Each number is 500 + 25 x the weight over its row's rms, rounded and kept within 0 to 999. Layers, rows and columns count from 0. Numbers have three digits each. The size before them is the row's rms in percent of the matrix's.

# layer 6 attention query, 256x224, rms 0.0447, rows 254-255, columns 112-223
100:489481557540495501485516495458473527459523491484533520515475525512545501507479522487531521484504433486493510499528495481520480515488501501495472472520546524478478501489496505468534489495540491522469535486485485444497475508536510514495451493499514527508516485490481510538494551471496486535519487512519445519552471529497465476505511481466
089:527535525498537475513507532519491503507470522495528501503485524520505480493508480496523523515509481472498506461535514501542463472502487482530499487543535529495519509506448465545496500536562501486486480553494542461483497488525515540482433446467490515477519514575474525511502481476503466520492491510477514508434536493521464540476505503479
# layer 6 attention key, 256x224, rms 0.0444, rows 254-255, columns 112-223
095:461489507508577470476476516484509522485481526461488513565480491516488471533446456513515479546543505509474502452554532492517524475483517491501510504459526505495460529508475495518499477521511494508520510539544524508551519490539510497504512482515476483479507492512520521512492493536489509505491556509479513481477534537519516499455504526514
099:455516506509511528511469486545506508478469514489523485479485467518500496528464482490508513523485544456506522484523492477486485460450497486492539465510508490497466494522495476529459517488527514516529513542476477513544528496500506491503472507492505518484520511505478544495525502495554479507516515522486473472481510507517472496517523518455
# layer 6 attention value, 256x224, rms 0.0338, rows 192-218, columns 112-223
094:520514522515476469497492482515503518533511483508464487544501508499481470470500468461521496584498501483495507491517451571512507485487475512477514478473526522519494479455521525524512468505518472496508506551474454551503485519488495501498493482513482528467503512486519550512497516503461526541486495472467545455490498507496483471475552457532
090:496539537491466526514513476488551514454525503462518484498501501488500509532491538515500487454502511479466535464538489546479507497457489493493528515473493529531487470463511541498500513486494515533525504467528512531517447466507501485456507505533485500525461531527508548527518492505437506487529469500515493496514488515494494432513468471516
097:500498508508501472529494540450499558495536504454475461509473494518477515504476498474475502493496481493542516486480526517489497525493502534514525474478503516506494477495463520522512489526524455520514533542512533490527488468502504492490490479493559505444499483509451483544501498498493487514524525485436551487454520560493476485480491513477
095:526504501491513459498491482506491499489525474481507521487510534498477523498503502449493505429505473522511489526501516475510499488511496486515453488482496530510521523454495501496474509523508477488487474467479499544546503531489511500516525505493492535442517499485495470546509459512473507544494521503516488478545486501466491466484521458531
083:491526529479490510506475534480501541498534466438465546527478480487461537469475496507504502487482463479465532522474458522455495477528503481507501533468507520501543497484502534511513496493479532485543521494504531518538533487520513523503467497497547486440499516494518532553493519528473459547493540467459540472506496490475523506472477463516
096:518477470504518524458505493526451494513480493523472562529506502550469536502518500508508495524492536535491503501477485484528499454487465480523490508557501455524514511552541458497536494496528528478470526497498483485506535524499501531504480515437561526457531509496501528537479495469542483472502475468471486496498484486529526511506494496502
086:508475467523503491495486459481533488487503507520518469497496501527483509524493500512527510473487497453543524529537488520506501482459511439493523510505499464524485490539506500510495539487496501515509495512523505490493463456496493482471471505471473535539483520509491474458465516518490490450510504537515516508508494516506484496478444555523
090:533493485523530522502488483509485545518504512518544504463512512486520537527512463527483492520511496539464459519572531466530506533516489483512508497520518474479499513513488492493472479503492468484469488513490492472521533555480496513548512490453482510482507513471485472503505508472561497493504533484486521513481513491510485511478556524490
082:486474520498511492485504517500496539490481512494492511490492529510476532496553533505517512532502498548488472446489520500531502484511463527491474488471482511465479480444523523494515508499522549511507495502514492524525524478474499514507508497527493527494513517464494574532489490494473447499484501537469465486520497468518498470492531462506
097:488512515486491472494493514439512534456530484463518479446466504502473515543520567492543533446531459449492522505519486509469510520487492509498516533501499523461524521460475513515476506505465493508536521498536482480567538459501509515495512530505513449503480499519462511499519501487477493509490513484468487502509494505446465474489487501519
089:498467454502514539485535489465503545503554531492522467483500517516494514549475506434524501477493504477471500481514540461534506461503494472484518552522490501480531505515494479483543512514511475499486488470464512466482474493481498512505484485489478528447467482492481502495456471526492470484511485485522485515528487527503493482478436527501
087:524531530469500535450502525469473519504484471520491529494499488493523489521491506556529509551542486489470554504477434537449506504482518526481507531522503523506498461521496520530515487457516528488508493501467479523480485544514517483495533498536552471500493548526476534519530510496479491538512484487502488478475488504473537528506522448498
081:534481503533529515492523480525533506518496548531522510511520519474500499506502455533469486488487502533497450488523493508526495550524525483518496500476488522514497459483524512471511493500477518516485462517516556494427486477468505497482509501508466549515485543505522493467534491483505487506528486525529535506495464475537507525491492498512
104:507538491492464448463454481484530546513504529560460506533529486498512538497456464515495486493490526513462470530494518558474507520515522522523504505499480519487492489535501504489511517529538492525506478573482507492476513474466499498522526453547479493481523520517500503509568491486512499475535497525498509455474502531461542520480493536516
099:487496529476546521463548490506509497534502508536497456462501516459514460538523513469514503482527510510515495447501473484523496518515536502477474506485487524507492490494517505510502523472529525512500483503461460532439484530514495464494529498521478516519509514491543531457457506514472505504502490492506479525538488448525502495504515471489
101:482476574480490538522508517510480511487482513513540486486484476509497454532494488539499476479492511472472518488492473485482508541498527465472510468464485493514441470496504514515513481494441529492483484503505498498520510510495505511513491530500496446494534505511524518491528544460494517511506494501516542449482502432518490556484499498489
084:482533522483480499429472505494445495515483501529509472544479508440537467505481494503487510485526532507454465475437497481525495496466539488488479489489506493551475452481480506500525517491502516498497521535488472525458438514482502431454490534510528496540495519502448513499531468480480524475507523506535483523513462449514528537512489493485
092:535511490493494474452467480481515525507508529578485514505519495520540517545476487559490471499505511500467472483503504527485497538477572504531517522484514498487482487545498500492510523508486520520518485535482507493481483517493503481538516469488489508488522541504473490505507476509529511459549508529532495491474482493456540550473509524526
097:486493535502491471525494501558512494483548495536460507484486499478521471478502481446480503514471491474548480502478441497498507553536515543521492476485461528487497478466500497522478509480453502516472508560521518499494525539481496500512465493481489511485542491473456493481516535489496471555482509471458520517524508491473478458480498495502
095:505488508516485515471501511480491521499470507511500506538473487537471488502474469538452511518496489495508512499502466478505492488491485487528475438455518444524472494498517506513467509462452508493491520505481500492474498521537504484509465491450513552497542533489536518528423495505508513522486527521476524488497514507512512560496547501493
100:514498495484494541474523530490464483542488497459498515532518486507468491468492489504518472470512514525503509493447505494524498476507506442500497524474503553523502502490494510479523439546502486500504497512504538475477455536481503519498521544454556515451469474494495490522524482509475508531504514471531497490493491464542520525469487438499
107:491504489516541497521495523496467478462589527550505473506476499486480471498476502514522517495502476466497515518490509492530512505484549479470515514494513503449493473503485488512526524486519489495488492470513507446486503464489505506512470500483500532462514510519457469492496436556498489497495506513498488484517484528491464509490517471483
090:486558497490502495509529475504544493484513529482488470508502524414493468523532483466508511485525494478517455491524463455511510524514513518493494520483488564493488497456489519500458496465484513505502481535465483519466493525482502479502480538496496488550482500484526519424455470519460520471477512497532478548510496425504479464485503486540
099:509513471494501518481508453492505481533417494562515503487522503488522512476486488471516478503500534501485511495525483511497494507520490509511500501545463514522511483508513489473527540464517503502477472486458496538451503485486514518477493466525505501562495555496523504437514514505510502500504464490535485546492480497502540512526454509529
099:507493511491518474501501481538528464462487469483520498439504521463481536502510546503542513509519484530515499460503499507562504492531488484470501529527495526464481464448547496493501553476508531499498478489495511549539519488458489515506522487559465528514495524464486499534536497510474488519501482505491500480508492514512476488503476481532
082:475458499518488507495498513469484503497451507482490524473502477525503454502494532498530499521524486439493470518512502524497499507490521518511510537544487484488488450462515519525486530471470485487482506510478442416530503499506486515549475484500447467557482518496497478456488500514482503468485481484514496461516484504435509461499487464526
091:463516539488517522518576504543497523480506502514520511502476496536492468501511521493521500502467513474480486492511459484522498473505521491461502495520507472497509551501526475496536469514501535497518477504502499511521497480498504502521502472519448497494524493511570539478451507484486478512475483476514515481526525479525497533498497525479
# layer 6 attention output (transposed), 256x224, rms 0.0314, rows 192-218, columns 112-223
088:483494498440516507558501502518531465474496521502505471497540490497512509486478541507479476445488500511503478483513523462489538515517549482521490544548473471484472516499478494522470513509487534481510488459513508487470491516456444514514518523529550422489509493531478467502504493460514461490487498513483515520481542491489521546543449528482
106:502504478504516491500516498491467507513508526495486482507501482490497493507523464503498523499490505522531488513493514477517505495537516447492477499507513494449521543480493479525492465501490436497473512498473491521532534510549465466580500518492512508500560475504418495492473526519558507497473493487464505531521532519520494481526501500504
091:503567475460522491492480496563478488478484535497486481472527518491482482509529511516489501467508542523482504501482477495506524508526500517473514484483511480515516531463511484508509466491458483448447496477475503520541516488515470474512510516525478494482483491496496496489525475510488513487494506517468540505504498475482511478525463476486
091:501473468537496508547468483485477507485510517464509501502534475492522512511493524499517495516500462464475486527490508480498473520461483497495474498519542524508473467530469490476498491459508531511458516508510484503521481438493455502529483510502499490499492508521458509487485520500536498494487522511476495513450504508487514503496473521512
076:543522488495470480525507439507509497529463504501488472513550504486525518490546531484469486511493519554544518508539519504502532509506504513494498545506494510508528541496488483490483518468520442523476490496500492494517509467485491472509510534500462490533478511541454490453502479492501480461502508506476534519464531517535499450508511455510
107:506488533495501493508495515507529505520501441523499494512482538498527480489466507496488485506497481473525524476489483525451461540515560547490499518467473519515519510540519515489529584490504527500522536516506490501492463505442531533475497473508482460516483525518528459448498498505504479486494509494533513502491463480497508499480515483503
082:491494462504506486503481502478500521528478446506450492493503545465501479511544482488524518559495480540475529499485513509500517490518477489528519510456521494507498511454477500514497472498480449513498493485515516477583523543532507514493512504490513504525545500466475520513520493548513498515524506453483499530521483511524526496459520513518
096:514476467498482520489537553515509514456488476493505533473470468511528500501471493467489483496508504487487493491471480507534503488497474505489470477447517508524485462520491542491505508509569561510509502496511501506498518484485508529427490448524515518532461489469551513496540456467466491485542499499476485447475476471486519505487491524483
079:513526527502469518502509497507513471475518522467540502451483495485522497500426480501475469483501475435525477521473486503508484546486520504499444480535490511492536526549498485505510499511530479477478507515493511500428502503525512517526499465513515470488485474538507472514520481466521517446470493517485512487476516520483506537499488525452
092:526500465529457499500459487532485482528487517495510501471513478513516509463488465512468467504497510517490479567503525503520508483475495496469487485474491460517506494491479488510476488487491483491448494492503518507518499475541490435506527495532473510493480491512454467533491466543486516498507521550481529529530538546497537473530504478523
089:491498490499508470552480488503471500517480463508485509482477500473513472457509516536526523526510493513495496502496493522518464536480502461501475499438520478532491495490505494571513493507453513515453493502519504544519510481491509504491521511534488501549496528491470465520532522473543522491537514467459534510523508478477481489514499486466
079:493494504529480510510535533521499501491489562472485473548491475502496534443514498466474489469459512510542489464528553487488506440534501507490520517492445453487492559512508492477474547538503457525554530505497502475507542492501486489527514519516467495507503479540464475480460521501520499459470508526497516506505544502516483458529504491529
082:492488519523510514465541510450479501477513494459517506473485502492512506551521474480532490525525510472482517478492489476558450483548480476514464491504530508490491519496500512506511451490563508523495518508469468488525538557530504544494483440488511559530537478473509521512501487470520489478512486438490485483487475485516487524475490537480
098:521467500504519547488558529463483485469495545463498507491478499511482488521517431511482496481487488490488502465486471463541501474527465503481500477495518483503501520481499508494469481497546497523528492486476500507517539530489501556459518501504491549505512484466534516513486485461498487460492476431471503467492468457489463538491518515505
097:469511509525482480506493539499497489462522539470534509498486502479492506478511516519543520521515491482496490474513544490495486504485502454550483526520504476480502510508518478502509438534495483488484502523519537500484488511509447510533497493497524477495517440527468488522502529476539495509497513499506510469520534495469501539487485536492
096:494528445496532489463532535530492485500491471522497514527497477458499502486535510441498539492539541529496494464533519513485516467525491461536503537535505498500515495495474496517483461522533475463512496505501514494471524508496479442466501498503502521530496480501516480491477506544497485528488511529507490523458524488506514493514518504524
075:496481467551523482520505508471520520490545507492506491506473524517470519464487510504497504501501466478542523533537485498488487481535487499516509461481452474443492526540499498497471497533515485481519538526525492450547537496530508507530530503503494520512506475545523496502470522500535469531464483499502515461520478499534473489478516533503
096:515482477526498517467540537463498509482499519470493501498459493483480523511535435476531503499491469490470524481477485468541504467529452469494479466468524486485493512460494500482472469501563490526516492514501488504548553519503494545461526480499510555523521473472514546503509500473493503485489473430485488461500481481524479517483520536490
099:502521538482513493518484524505486475471489478506537472470523461528465536492526509538519497495530474508454501541507528436508523453480490505487522514531519492527474492503527518509499460482544520513486478483509511491499501482527483479524542525536508469467486474519487491550494525502449488476494492491522469487471509524505510519529520477507
092:515527507466530456502483486511534496493521448510451506520520571466532544487505548456554487506465482532515497483489524494473536516452538511514504556494487534466517501502468501453479514465561472482530499526532486529523509483485494506501508484474529460524491496483494553486506491523467479487475499483496495490466499482554517500480517510514
097:480512501505507482500496468499469488523513451494508493560509503490536503505532543497485536512499531483515520473514494577459476534571513501530504508519521505520517510543480493486525517472489516513485498505485466526496510518508522487495455510528469524527489524565512520455482515468519495504494497504556527521456490469529470477493459505471
101:491469465492503492510476495510498511513497491531482456480503474490508519465510492474524492529480490474495536521498509505481481483515433522469501471461493469550484500500450473549486431512446513524475516500519488490506518481528501505478526508512495486512465497472496477564547553478490495490497517502461514516517528530477500476515512485481
093:519490501503484517481505500492503496500523490482541492481486470520499513487496519519496532532512481515502489532491531510501516500480473441536481501530534443472476470532519476517459464495540498514471486520529524479521501522572489488525487489507523478477510446512456509552539509470503498535522495509486494483508529510514493506506486518494
095:492453582554513494473512529458492493487515494470502523514475519518516478522497480509508500507510484493503477477482497498513457490504525497534496491487487501466503529507529527489473538488491493548522526499504488470524480539514538539512483510471502541497554516503497505487476488483518481478526498457511465481515450502507498533475517523525
091:509472509559467545501491544494485514491505522484552533444486456530530480478471480482485474516513495473492515522488497471502484524492497475519475492472466489510493518534466520484514494475515489518476502506504481477493506497505520518518518505465505498484498493522500469503501470459518486442538563483466485508510469518495512508490485529492
074:494467491500457491512468523509533485497497490513532541478465451501505519447497492487488487489522511529517496536519484523506469485468512481502504492457479483491476514503461484527477488531491516529501458511517528495478487491516525485472525534487520451498462474494489513518512471511452503493489468515486475545547531504504499512521532508505
086:483510493486497487520508481519488475522483466488470504531516518460522492506511530497519531510520501510506489480529546516441493501474531470556505558548486508528536452526518483508506513513485484494498497500510499528436472508505470479501505529492519458511507503505494478513493539528522516512515485555516455532510526483471505516488515471501